config.yaml
num_hidden_layers: 15
num_attention_heads: 4
head_dim: 64
intermediate_size: 896
vocab_size: 556
norm: "layernorm"
norm_eps: 1e-05
positions: "learned"
qk_norm: false
attn_scale: 0.125
init: "normal"
init_std_up: 0.0409
beta1: 0.95
lr_head: 0.0112
decay_fraction: 0.877
Each number is 500 + 50 x the weight over the matrix's rms, rounded and kept within 0 to 999. Layers, rows and columns count from 0. Numbers have three digits each.

# up: layer 11 MLP up, 896x224, rms 0.185, rows 389-501, columns 168-223
# down: layer 11 MLP down (transposed), 896x224, rms 0.0965, rows 389-500, columns 168-223
up389:411478464405573522493447569479497491467532525444482533511465526481538463437578516498533439485510493508452517535539471451513529461533523512535611531448503602535635494491
down389:478544567509449553436548490469559489539512463552546455383519473495480473475513504516539545555462478518542498475471383514487449592486449391512450492538478497510496453484
up390:502434471462474529435468496473479575534562526499463436583486530457487432496453521455523486464467589540489573466555501464530519552544466512533473508584511517443428504605
down390:448507480445415591552474554569618462453468534459505513488475446495526574438516533497544602463518516432540382505605421601485406520422452469573474450513449559487516468510
up391:489473523409587461515492571459373464482464545452551484586527449476454578522525580475546552503487476470535454525446541511468481516511472500496517472516487514572437555500
down391:566529584501444470417547540487529434514479525487485504486479459480465503550535516482567484471562457483527559425397504528463514503560439494545457431506483371465420476450
up392:506516536520503566448484544489453440576440396386420504470527550549517465565469578480508530531515511625547441486539514655387602551523518475458485503548486523545568483434
down392:451442589574556468569530449533425472491506454508608479487518530602557457451528518631503554417477469433504539441466485433533604546475496467482480547464459514550480411575
up393:555572516483567496550503460470505498455471520476554488466442567424454446458505494507498572491455523472623544446501554472454526541463504595408497574449476414474469545442
down393:442446509430472495469534427567526510415548455513503524485584426499505569489453417512494477482473500514443481573473572575602483525478433424546399360530532423538561467537
up394:523400535497583524416480507598506539482503530478504420484465551571462454454480454507494432549527479526492510444462508453512427436485516570523496440490466442508477531490
down394:507543414558395447484545502599558475539504385540539435480457539505582588439531471474521451487468503490527551529534571491552556475506416571512557462428386486445492515494
up395:537477547526546431565479448504525483480479539488592452554621520475432478489477458472450531474558448530484495540532449467536367407432413586524539406547365508548477567423
down395:512455559472414569531492487426504508451446479488583471488568470447471540502528594515483482490559433528445547406441515469438418503479485546593497479525475478557484502538
up396:495546460490531540434518501449540548547459468521491476519422599518599486500494550498489474506619527470487504557495541463495507535488550408478564463457422495547539487554
down396:547592453521553552530518461534525397464490572488522468542534553574442515504474534566561512457464490505429448525526473534543447433454554481455511566466520554425525450555
up397:496576467422551461413433501530472506495516535552527561459488449453515505463551529540498515518486533618449577552552591460517499497483471469466476535474622455574452418521
down397:531491543518527401533472540535501498570522594405546543441389506553491474485469475515430543479466393622588477480599412462557502534502477515472533457553527470446509508475
up398:472508441576437450529540633465490441481514489565538443476519475458506607514411492457600496623533530539411474583573415588497407510542498458509434513502462544498483477572
down398:505586465524501493581509471528416506463544429415546453474413434412454420509515622494502524501534529540473499524520483450502492559455537517480484522511523511486489549583
up399:527466501455394399471467558535451557581580527572387516533511438479483573452487431576479556381448529552481375497546474531538505568537533512575474469496438463547598545522
down399:547587492571518477497494510511585472496440462495475587445518469521495481539454431449607365589469493375527456419479511546457586571629507515465535561520476566469433520521
up400:442460571544557493528494493470466604522456587413457512431490513496462445442572486501522433526596571551505490465462504583551483417440503528511491529543473480646544558453
down400:468504544545449433548470470478521564394518537480480497459529450600463440431463516490587476505481458558422469411526427552487464503414463609451544432532503470538386501449
up401:579492400477448494568519541463515474449468494564468470474495582467535428536472508512556520506454446601479533510424511487540483495435533508534508446526448543554416521512
down401:469457516496501468479532513465476486531439461449534482430460444482503514544602389441493533562499475487487519559595483545535459445490490525432561518435477441445581491478
up402:513498484573519444555487438491575560486424457434500487539456514403512465469471430495468523565476458582644515459482560501516502485438493448456513472463481486517426533434
down402:526463609544521551452561459500586523480477458480453521447504508512477494470510491465504511475502524458412597530433566490548501480477516481517431524533502550465504519572
up403:455537436462486476426492486399512486431489528446480488528449492474437494443452469473498522503460583451573475502506468551469526534518528538509476467560505486464529569498
down403:463642471399538570537444428427497586377541603373582566555534504540502534548511400570559514506448404452424485491612492473495532461492470535465393507489531473457532542475
up404:536461518397568467499444545501531463495579492416484377530508557610496487526480479549469452453528485568511487394560574413573562441554620501551526439493569503586615544491
down404:457467503541471446503566511563370506516581458543482497487514528557546515483511497419480492516503427387446479525464460510492500499484460570465495463583409495540550540499
up405:477482520521534542452491508532478393515473548535543550544447552517448529529480515508498535453529418458596454441518473509511519548472475436468591546473493440453496520566
down405:484511440346534575536558425547530540500555463485542498529488476477552514456473527480451466554524358546563558486491500502504560548589531486564508530516463503486483510530
up406:582454512534536462550505473497556509542463484496458539516455421449480527476516501505535453516544462457533565560442532565540517529563535457549457527503457528513577469533
down406:401538535433419535536515498487467434415410423426528480480518483566469490506478454538604542402479502571477505484506466486501534502538498377440469409516488572486595493503
up407:538496560471578532526473484493527557466464515545429551563490529566460518513489455475458502483478511494519525520508564522488488490471469440504549548515491541515445525490
down407:525485503508563502514604492520468530505599427476482532561477426521470591483572475546503436588489503550513456489523442489542485465534450493550486482486487513538495500426
up408:558431476595429489577465460491533500551449450544444490571477478524529466576535486525493469505563507474454587445436537489437464448546447592435400506564523377513456501481
down408:505479555443541561577590506486505610480413510422499523480439462400482471493437570517491431556481559549427503500412510542496552473449511499502512512589530449414502475513
up409:478489500428542471479507470505501511542454576484503434505547449456536491515390408505508505535533407544429554480537464473435580465507525520404488583422519499537549470537
down409:503534544449472575428466581493491461528456520524403550513456537597333547494410472568518512469487510607492418517488518526513511600410551452422559484506453463453515621480
up410:446463452537514500466461567514496452454585535494545481455534596487555512527510521495495398605599486481439557473610445539499459453544506469466478477525514397526434619491
down410:482433496519533503455533502434422543519522474509496447586558465476489515454499448565514525411500470491487390545465493545547574499464512553500538481535417573534442458528
up411:522515481542571602520521433515491456495516385563546517502404585482522484375522488533462476518449381495564554571643467491454533529565389486495442395548514495387558517471
down411:424483446506470496470493413491500472612519435427570523465538538589627432512439493543513593483417527456514526426420478557487555534512522482519483448578533487504536611473
up412:500537455509488479479478473601485468499474476455518530566429512485552577558532489505477447441542518508539481401506510435475454517552538517460477418540426480464476485488
down412:530507555472506513532577446585481533451506573372481535479498491505476552472512454456516546461552543580403528511580545442486494463444558510479479477493545498566449478405
up413:534547518489527537494484452403467521516520507479594435504528492461458549506483498590510478441457477457408540509514544539504484448387516502533463561601539550498555418526
down413:419501467446500436450505396547444506456522515500501511543524525497587534505494477462477505530457507514512511459616509469565462502498557474563540498471576521532511460524
up414:540497551572547476481586597438475450546482522460492318551415488462519510480451628534498537537529458462544493364488508489489594541540488495488436586433523539611531494521
down414:498478565499416456496505529609378472466518484541563524470494543466504564400461519556500456572503527469514587629424521553463524470556629524598521485435535495536494455524
up415:507417442440457470541555497517432540576433531401546455522358450497454463555519543506469501474520466512567509545499525481545511548485487509539460538473446491511509488523
down415:406478521530553481470490405491431452550445615477469539442509583457478439574571547508402527476534596473456477463422525521518569474476561551483537566505438540479397490452
up416:551564413448522530471455429427478499478556505558512431509446504492492436509505445552530461553537494583535480497485527557446409569488488497582527584491440510496546541480
down416:486564520477429536513613570520616544455534480459413476453502479499533413537473540455488486460428386434483569420602516411528493508471559426624486546533451479486409503499
up417:526551509490507542526479531548532420619440458509472518521410563558581464412587520453531514392500561630533431506504426527493583459572532440498423399514481477417476544498
down417:430545397500485464410447583498422499602494497466456502504435427498371410454554515450435525545449518475540474486531436625543430653442603484402417508522541523449506468431
up418:470480422564479511524481527457510576463506450366504531455479527487417441449389454588447491491532564540565491532529523578516517534515432513528527472526462437384460487480
down418:474526435570533588544417518500520552488464486604449480441616537509514496424425494517511568550607480501476496540547451494485555555471539603516452510448580530440461456540
up419:497528476461475446511455493507569439578539557517489531514396505451449599512534489590514497515526474537550563602477501451471606563510483512402533526489529360514402463528
down419:513466516524441418602507549491425536515447474519565546567544456561462544501481532560492410498523462525574466482421476409485471529452489504545501480470521427495533491465
up420:482598534526474492611470448488529552577535450451432472468499425443497568500521487477415577484618524523536511420614487431430491425460516523497531453510483508405626509593
down420:455407570489521577529479505507506504528441469487572524497453393475513633481490547494408416528485574559501551529467606522501478507540525445525538605439468454543575531521
up421:545472492582473489502537527512513488532376415481566506570484479512479531539532456540570466448525612476489499522504439516540426531438472530448510486531419533541627532534
down421:523585482485474432464416382583466474511451520476521574498604455538493574510626537472450541464549415462484560450436515572565478536353470481496524487493458596507529513564
up422:484489480497538552542570519524480574548508517478502465521494586462559512463513415516556480413471564498468531534512386562465501530387545491445535492456440467527572393492
down422:498531362560544421511455572504442533480536443524479452560513534524502468538531576436565461506407430472466441472429488447413479466574427462533465529489560591479476423531
up423:474517467491519499454516522586478534441507526518531473557441489451502549528475440521521489527547575503515480414540498526506542404612497572487482478508518489534419543591
down423:423458477450453547529465421535440484462452519437540435482517484484538462521494499460499414505505480485469563476543499495517486531515470612519469485537464547497481500519
up424:543544464486495490350385502591543493528516461463593457512511606568536523483477488484513552545500527426516553459525517472526600481484514464451576547374460549520638533431
down424:486463465422465470485462503527448509549519444484514453492527543460597528510521448515551467517515494464406480481523580447547430516597528424459578564534581481582521539558
up425:506589419564491483546533547458558521468451426519560545535388601563480509546444491491529441551512473539508444541521534627449445478554512458545598622495503515527476447592
down425:550468434428545473437514495454521472507588399465521533452545547607497503410451487368546469471412448480450460485434510480436638580557515535536581616522473484555513549425
up426:509511485508570428531431504495596411470506490542534500474456603548487549371554406501540504558474486498639466461547495460516570519558452458531475403535490536493488446481
down426:592501452478494488536487518510441419369479429487564470510584403449407515550447557511492492500482559511474445442481463535519412489455524507558453561496522520453523499483
up427:505505513561564554446520505530429480464458504452492352484536459515511552536524547543574514453422476472398486560470483504502487475487549494552448509526488423436465474456
down427:527522588455503602473428542543532529436533493553494547482445494547512508424536593457569495419506527484519560444539545512468522465507470502521520480475506522503492480462
up428:497520479483448486490454442482428450511487517445510456551532490557487452612486476391492534513472479489522542523511476494459541514418482439487531614514538572508419499409
down428:512524568543476508530510460575469518510454468472445492483520478571576442470500473484484505544533514481478448455556465477452517546550593440539641471473453447506470470448
up429:625593533515483438533482447551491494429430471542504542577512501580563388530501426509490500553452531403566523402431477438508489525563439470475516452470502553512395464493
down429:477380561512474552440542498465427498514546542477542505451411453553472502419565557424469529629453519479443526554641545454513531555491457482493414510481499525480496457446
up430:507510552499507531543412483569568580514562522496512468456503490542510530502564508541478393480445561374532440536492467505515528636467484413428513469502543511452503498608
down430:635506479613580544534529518493635563566547468605496513520497574433517515474565499475509397462448537402477470547489476511488561424569520517472494399580595467519484498481
up431:497483487484456556524560520465491549548503555497503435477429558499454470537541555481546485500507458484541570510542531462496376596441467505520513479526451503564449474465
down431:437507483527558491541538437482539545483547429507543475633506534478551452538434512455432532486578499537409477482516520498551539473475458418521494417485570535456450531537
up432:444369470461480486518398481350507540431528432548450489607553519531557528583500458536529481518471483540528515489505508456433426561578515588568405410505500463466601576631
down432:499468480522493442495448551484477586501514554592572456353523545402500517519616428499447463490529527478452519496501439537538497499564518570597479509503513435476568543544
up433:521502479471443443437514539564486466537504433557602423493511497530533491445563516505579574510496470398448510557484557522534501503582427483472495456506537522528535473504
down433:495547605520436498547490469404498563461512535528517441443514520437507546361585480515448494546503481569475607525490444529478513533499475570551543487481475567439512514468
up434:455521503483501559527557523508510494563446444565546433451455453466502571430456555441472531508488576523548499501449555632526538460489513506413477489491505494487511526495
down434:513561482516519439533511562428494585497491514539526538508485576579488418524518466490554543505458450392530460447517533462534566498545466552515408524502500506562486547469
up435:440420576545570475557473547551559359462505432567472545402466468476529548536508560491465440461455493500415491503484634466554493562499435490401507470533434512540479645457
down435:527449444516522530547598536476582515544518492599497465541574507535460536454550515428593486383432517473490533514503426445392515393454558553398495492611494502533590490529
up436:531572477512440508517451493508423472532404484569425514487533537527457537475550516541510549462611531482421481445359586455423486441477500483488391474479521396508467457522
down436:554391410577569391534488459558434388356463439433430497455509444473483500497471424448516443455518450491590504512489493569413431593578526442481544469551445519525487566484
up437:537522475491495472560408592539505543479532457476555453440502482522531452509547478456523499480565527407521511595500460508501536503437480486464522510520514492516518472431
down437:500525545516507533518451545517462524492469572483464508449481501420495486504492548490490490479560394564471541472516500515557501527490457454488451473512514525499460517533
up438:427490444521476526496435541558372506556564424515530487534552510523377465517473480452540477535503405480479548540516605555564502403465524495597580527480492487443488508562
down438:544379443506374513459453592551426463475409498481494495475606471477406531477561564519471511567535448509540482468578637597551487518398472505524569559515491544525454456441
up439:467528523550534473497428390431573605526541451483485541593577566563501467561538580558537491460514601556473521560513529422494514490477417532471481532482529427450424547478
down439:535582488543512554499549569392486504458602513527439457512485560548541394500522475492557518503466520488530458521496558522532557537541504517556475466510475489475586415511
up440:523447494456564515464516573557528469486580507523543506419538480483546550505555430486473515405500519601481531488535504557420500470500470521508555497540490497519495537556
down440:539507549530495506497579529460507519463504490550537468473540556581434430493509453461518468537491524430538563470455435468439445413555537403513488489535446394575480541550
up441:491434463602495599578503555555505500491439479477465437499469433488501488475568495458540485558506511530506619463422471446493408468508554473545475430508430500456564475492
down441:476581515579456504438550469449532514448475440563444494605515442506524566515469547509579526426426523553379428532448468495545506421470520446577524572495497586468590465538
up442:496504408480525452528513503598598475537561617493505480485535438509464478540630664491605520538483514517466490606597580559589552558511519440482476461566480565502543538487
down442:418490532502536457474511445485518519504478461488512533464503464418526504515413448595416490509515480476597572494479536463546512529486584510485503447500443555461532535513
up443:403552570463493408501458477566485501532523489483538472511498535673496539551527425507471538530466517487524474433456497544438528527421458440399540586427532372534497456491
down443:431426558394578445527557463445506423496452534472483559531479420547512583472591518509414538602602496450539536518555433513437580512492430417445499558511585415550514476551
up444:484488529450514519482556400526484529504601470539460501571420549447589512527501441549499531490458427489492487538487549458488405536540466460565529480459480587478467501564
down444:484459466558506529531434552474540432490334553556466478448487522526437529538511508459513521487548460446444455509501533508548513441433533539438393470557506571529523473473
up445:423479543543481452569456477518458433500527481560519471462548404494530563528604519440458502547496550529425591441537549459537493483473464522482509547510542494554493478465
down445:558456516485421529529557432564436524589497506460492486552560491466548445425511530524457569531535546534550533606465531483538537403462547508488441523473490460442528494503
up446:420439508562471530572408488468400455507510522417485559445624475563517498515431460462484492517550527490513530489557500487553453588445551514504534468408524543474521457476
down446:459489397443456531553515508496547472503501472490466503477450561368498473480522523482512501456576509476515409499449436504460568507549400493399533426456540509532490548496
up447:525443531546434618511484514540438549547483468492539549471597560524598565356497463472495492481446442443527521485483514563568421526531566486444461480521441453453551446528
down447:488550404486509419547506430601516497547526527566457449575493427588580474502514524588472497562454439532480535439450501459473468529465488567590388522506488449498365512516
up448:451552536480393522414592497535506505502484415481470455457489482502474501507478461535553472590477568466487502587555423447533568485502460573453412537573489485508438475541
down448:546480497502379535521539529483522440486574500489482500554509492520519470568460517561502485355511449484565423606540447368471503498581527511493444545530408640500550528552
up449:663488481503503485487468421568473528561405523571548386438599524458533555420537546452499552537520515530458543540432564493568448512538567407453537464574425447447424492393
down449:569509530490464449395563422466531462478395445423524472521478511480402427498512377512513499522514503514473470525538545522512460395441517525581486446524485589573553410561
up450:437481489518434565502503427568467508472493425563527531597529409460532426521505413503497552508473430407522529463457485492500481497448506486531561445503573503577475450481
down450:592567544503506433523511485495398557522542502387542474458515560495450541475445548500535505571509494469510525491550481590433526447559506519568469449500527546499487494612
up451:525513534551576609447459463525446517498527469483506462484481492468519408564596456569520455591509516459493463555562526578525447490526420412456435612565559491515483523541
down451:486513546495479461520501597422526535456527513424507538416524434546473543463565497514503450590392532445560577469539465410457418478516490550516541569533545477463578481459
up452:548469425475522463494489515481491433474391494512598453544520538478537540447490499562571522513494555517546513534574515470496560548569495650441497507446459384439473502477
down452:501544535411545457436487503525496505423500513522470440615537531402619527472562494569504504439535336415517459539464387454432584429538506468538482590487484588548507582535
up453:475560485496557510422494528529454517522425475527446479494494475516493517470547534552581577491573468511613553481452613469514466448479487518454470502427629402427443479481
down453:486434521492499569551555452504470459514541479456483506488499593522538473546473514522511520436500423555451466436459510534535518483585561530499607591486528448565446612526
up454:471434476553586490522475516445483539572579586558595404535447513537524487503497392552537573447568522475458561527455462493436456532480506560426499491518578470440457520445
down454:491539517538476508521491475444475518502497418482513537481410417515451531549497575513521469526559574486433491491575515530516554497476537475528501557399477460474570542458
up455:481487460512404511484475403484498507484529524458539555440528501516515568555514491466559525550510475549483409420527552531516445572482566471487519507604626480560580510525
down455:507553555533522546483456382469511568510452604573523514570519555577520469451527490518480512474460471452453522484469442427469504460511498608461486434491485408553518497490
up456:432503473427405463482531525589421489528457503439547503502507502549457445473491506507533487454475483493515454510469532565510540619491561505468529550534440512531512437533
down456:565516557460350620602515538489509457402520495496531491520559492499552572435503520518466479503542489459449570531404508570553358537520513575554522529486559539476441508539
up457:477536437534487506531435494408472497550553491479517572482494437415520421515452511599490427508626492568435485497449434519444496536455562596473460509501377544582387480451
down457:522390420429497490446494458450472521478501508497585449500533431569475447500531476487530542500392544521550469393489470575506494518590459478427518483475511537524442575479
up458:527468602447469435505438571501575518552459540574536466490489463516525472443410506618522450461561383556487469455410489444459466548459461444514543528507426554560488475411
down458:552505463535542524458512579531457461550503451535574489525458487522495388438536507529521509493468533470551430557397489489474480448535493504479584521536496421477477498463
up459:505482500545432396589426547486418420506556471442518602557513507549457464394444529544547509462498481544569463467542483515494586425552478561547463531509512430451690403460
down459:546577532486486590437501487550587463457515563499486442436440555499610368505557475462471469546446456570487479544470486533443474400548532579550494522569617566558529405554
up460:468480488480559486436523462406449459555499515546503555557477509559593550471483499527515495463475466417516506478494546449519465558524500447458433492557485471496501450456
down460:481453457444509475490518516452473518469490536492492457587474420463554425471508455506467532613502552551435572527567492448454495553564452464465473445484570584510530520444
up461:523662573452495509565483516547455547519538488506490480521473429527482382419523525515547545475456536559440555538439444545436475442432453510469490467498497519395498568476
down461:492513538463478418492505506438562493411555560404431544511477450422486543479526549502423498508465499379493432380481490550521485525527537520588445358537469530445590650498
up462:448523463415555517487521584515456396476499396448515507493543478517446642568462492432541460493629479553549440526506418455507501577540461468501545564473555524475535436502
down462:474568490562553514468572509496500573430536414509527533540471482421572433524507508531545639570423470529527506597520438549431457410573499464394486555500520450477479557465
up463:529371518476605445512443461549443525603566461587504500512482487466518484520579440490484460424570488464561499403500494475616502548542544505565466401486441471451401601507
down463:493498480472469525402482515496561554449503554492475505529587502526545470459454625557493491508531508548413470461420527466551446444533401529528565583576485544519520447527
up464:581502491493506546630439528458526553414445534487566545378602454437517493474439396514436582634489407555466483606514519489534454499489532429514484454464473480593466498462
down464:433467414506520612544408500458482565513517530638540530584522591602473563404496546446464531362466513443432524588432453401510473553458530520509450477572527586493496577457
up465:597576527595490523563532577500576569454460486577465492425547542523483419551546392538506531472551477475524493507514455493608519485472479510473491453541468424411440491482
down465:446519523508503570461478461456475580558504416551514459468492502565490468435566666555436509442491507487456515483514564484485454530451494516463483558494570598504552499599
up466:537494453490530406468463511521518522427566480464494480535503490529530598470500506527516531451523487514505432511519508500568526469588533523475551543553517487473523538455
down466:410493538463524540505552466442453485426418526482541552523491589502485473475559504490563491506449519470477574580542512548385535432538472484593487469451505468479555505518
up467:477551449517524489505543483512530440448511457539626442521501430545473578459482511592501455471426430476499534544532486549512380479470579510466544498528505481437483500513
down467:469456524557467499497588419473459508525425463561450467439481500469460446524490603473515545494530507512426504505522433401518546467556524475634436554557563513551532482509
up468:512533589560530515518489541425535427482504457421591430525525404532501480502537602438501455492534521545468507432530511506556554541397449558509424549579603558537458438496
down468:485392602472448500610419466478415496516546532436476465512536538479520513523527541554551514484534478512498496485491506426487423428525552456497548516501573489509447578492
up469:488541469429562464519616469554501542476399448475483453531583488478494428473583555471498549515473494313496419571485482434531486458519441545465485468545390577550511516509
down469:439469526615463434442545522560517435512466505521496587404551538561493467464549488492490478491465587416454588540514540505490470567526527490427518499491523560431572558415
up470:494469488488506436509579426519553478591440559620518545567496502528494532476492545434499522455548549502507429577471538538565521514485460493461453539478508439575447496458
down470:431508508594519456481471466564597445425527453459519522509526509500518523411510510574544539491428405573467563476475464516513445492503491452561572447543552569542520473483
up471:499539465559613478571489614487508530494539393507550449535390550535512499539416555490550417454505533426509505477518420490442434637558285513500466508484453500532490556465
down471:457557489558467467520510578544406487516529477490411400457469465413534528551471475481426516523496474479492649565520505597513510497551492538547471430562567573501544398554
up472:428544500607538502406523469493552436493422497505462445506588589515557523463552425513462533398510478445534461387493567506490529443563540505471511484522531511526499503553
down472:423532477542460567443516557544515485439518446472467545401494463490456441425444580507433518565484441534484461493490465451519533560561567459397457436587512383523463537470
up473:517518504506608467466515514457493550482567485536421500474564435521471546518477474531541575488508494529518510401489486568480439425552493529500472609502463421390525512510
down473:564525543489521531462519576570503413516492510493425513489499482543462513421517462497436522546536569555401495504537429513506488550496540500603416480458491448499501485538
up474:434479514443520398622499469473489485515543506474504438474494424388565430525500495594463392442459601474485468495556501585466592501512516428527439542462542438522530553474
down474:564494500468496527460473500520522456558449504529483597478570453460429484445480528521494555437450422496441542420558500477463425549526480486509519511528461514519508531500
up475:408474566487499514537439549457505485521605505535424479630480493535499485524409467516479572451517480553442492528466472463478459558564476483523488468480469405537503522456
down475:467556498441445545574519468561418564455456452478544530426557546416537520550464557552532474528483493476425474603475490486473529551492451598528474540505542491529523496509
up476:487499501552492530560481542580495474596592441432502390454503510483386446491530513472512504424480480569459499460620462427476536500539606452414508470474484459490469481455
down476:454420499489503462490476501533418580550601500546538426549434469412571504485517518435413508624484520439485467498577481552456476531505545480633531546563453484538493528562
up477:438563559506526439485510555501510520457447637511494391526529433532567479578512527523448504454599491495565460496450507558524460451637482436558540551489540462420445432470
down477:498463505441569503496554465447503497580501486514519480472491525481582542408554517495445552530534497474501548469586512483514516477540587547461577543573552433636511415440
up478:503481475524495441428544545492487475452575542317548480513478493488548528499509559513455569553508538482559520500460500548411534553475446587528569467497488520533485497578
down478:486519462545519479549518481501518511460408532512523399523491567431553549484465444544532482417579533499480505531489438481413506412563515503468506529548476455451487626500
up479:399414584394494486443487485572536506603582411543434541562448447458432476464542513570443428455549468518528524484508462471465415511468529528431526513517422511543483548421
down479:401601482534445451461515433459491536395573529483533509455506480512459415585535543519489510525547553468434482501480436595584462547515465536508531573538537434436564469575
up480:549454555453378616430528520551418548557514412417515451519562479555580554535638507465433557517495500563458486549549392535528535487527467505491452476624475404511540524541
down480:430485375405434501507454469424470507490491438555471549496496463521517413427603572479471482531418446559507469571574480461474480449611512512459415489506516554447590541485
up481:509565433424390453427476551454477469555395464508492504499563549578492491450457512490463533476546409582464517531463443410501423506392575507430523459538544430447560497414
down481:438534431538538515478535543491537523558544495451533486431499365453555476513532435499509454506527580553574445478557511480529461465459470468506531474460468560490575469450
up482:510531490482523475566556420509550490506501480498431517477489480441533483481521490514411472510496572533540472322529482510515526457564511441532454496507395372570502487598
down482:545518608485551540513455520577555573484522419502509412474452502435500480420569449528526515561451467501516416582524493544480593534499432468414443548542585463539497433465
up483:562539434577495503541558554490468541604542408453468473584492457539465541567421415539458516526526437541400395499634542523476520514441534484531486471491491507539519464491
down483:479436439560460520480491461573477504520456594508450469521559412514516445528498532461449445492524434428532441486454496459506513453508460525541500519579601457488559516541
up484:468484584491490369535540641518510529553506486506560467585478508456508512521558435545424489489424514444510522481465496521532525452635495522381476506455560536492558496534
down484:498488539453475570487447520521551432500449493622547556479445527450562513506526490490473473447352436409520510510529447439469522533491413509588479485536477507439433620547
up485:510448511564496494457513536427496518480534584511467566527559536485522480549553528514498507486563473506465471478453470547500481538544465534427474391528470488524509467468
down485:503446472570484516565542497557548508440471417456552535432532448485481464518465467507581507475426497440496489567455559461491484482474477486582449510530567445531607501504
up486:553559460508417506519456575524506476526523475520501579489560537497562418463521551536452412534509510501472511445425380545588393453595459526535471541464445471470470456545
down486:487577481497574423512473496411540514659495366502455475541446549453500471455455526427522537599515486554468476557577478498475660593477555515563523411471437437470536621508
up487:468447471519486568525429503447537555491503477460487558600522521569530468502471470493490474475468478413447454435498506486455476460439490543571428495490442518430471560441
down487:515521489429518515464521452490465501490462467511457488398456520499489378416464642436423461494570494518541502459571563563503488494375433556520492471455471540536529521501
up488:622396486506597530459558521590519507490528443474499422506499486431631561473474450450509550511406484448561556506497423564440522572471590474447406503486433456536529558478
down488:493510507492467525533465486525537478503507526473496530519405506503459539574399470561515435494606523510525496479480470534474459518496418491459427535505523494434601508474
up489:465458476467516544506392517450494523571583503389519512520517506546447435576561459389466494543471422514522565517567538383430535457536406537463448568555456559422599503464
down489:402493551496508549511486437452495445482553505382545418534511529538462424512399512556477564530560403551478614535467522554495531461549564579402475495488494475451531535542
up490:412557557520534461510587435434482481530485440503597481576493531497456521503531446459499556459557512534545389483530507535507478461504552539490485552385460522568471494435
down490:486511486453510467423573483522488540524520480547440524573450562594565500436478581387487530511482485488412506525580570508490560531530480479490586582534516537459407508516
up491:488506497467445498529438477430437481539489443443483495505443473470559547399560493480429480515455529560542618457518542588583447544467538525506453545473533545454564496489
down491:476499540517434440471418497571441499563481559485540531451507591510534503455399454554494540517474536496556489516513453503448526582457476528535502548390466501487428537547
up492:522450478432493479443467571472543536585633513533507470555527445507491530517554568530528507539489499440543578513444529477554403572525501523488425464555568529485510555441
down492:510444580514447500541407499482394416556490547530529449479516449441534428486408519528486514521552553548445575464481508510482509425552470489584466530530549568525477485516
up493:533444432501469510496502521392554517546515543492535490521473534467463550491520549498485485532593514516486527635459500556570469530515506454506491524620468492557510539480
down493:514472538473451495532570531593472446515523436442527464608596455509458586541480512597493550451529452515505482515489576601468434452567504594501518462515464538519534597535
up494:529448423595499541488476588548443536470524509519525595428494522472579458509556496491514421514522485535496553484542534484522459554440545501468521498478467470518476563346
down494:471423483632472460394529595488591352463543512447500465401445589480533506501555427505578466528498457502476497350519457459511570583489448530570487568484458535479569570499
up495:474493538481465622454465487451483433563446585452578533481447490550449463460560415526518530472485589436582558483492499519538496562472515446535462476449319540441506495465
down495:478486543495456542483471625519553504569619475502418492494476560522536520466477572440365585433523370529512527638498470446492494492481489615439505569527503450516531536473
up496:491532519400461514545483549454530416600481541505420510436537544509464436474545431517581485480625478480515489573509573463532446503513434568446501498531466507466453537538
down496:430536642482451520488571464503531520469496556475513434586504517533515469462552421525601529477417486439372482497467424428502543580570509471433480487483495449464565510459
up497:475518470455455554372493510478452546566501513473481494483488517518493461444451438572493441475520579550490493503447503549592433579554476502550544511421535481467477529508
down497:474527542512465481476529508501313415478585472461483495485434612460507564578557526505466474394495448452439434577454455467540483473510476537508523549598485570598465582523
up498:465509504505524489526420468450483514467396559496441531451478430543575551439470543468477554548619451485443466588456439569538457571523505450536429503498484614457513501670
down498:502535492503392506462428508465512572577535391469480519566529503543472500576444521522473485496521459551477420528586518443505475455585524658446588537483462417485527517584
up499:475556500621449474519477578484444618480568549599525511473501449473454417430533411490478464550592446468490424387508501565510469492389349403473491383588425453497503526469
down499:416484419401541528563552516462531403530517574585449504441549503507562509517582532392484533443486422526452605511604487574458543590586533482480517521400487513562539547457
up500:544504416560476486536510514540514592477485524498488552462500542498531382426559505405486434491522628545508472475430461498543437433500473427522547458529502537525503468493
down500:452514518529498501543570478503443446601622453505483497482531416514486575459521490541504474518588484507562466531493550478484562492368553466517472454503573500493499505517
up501:499497524548510483442562482465474394524426442646564538522422543560489496488511488515421474425566488443488506523471456565569538559445554455500554530542488485577532497558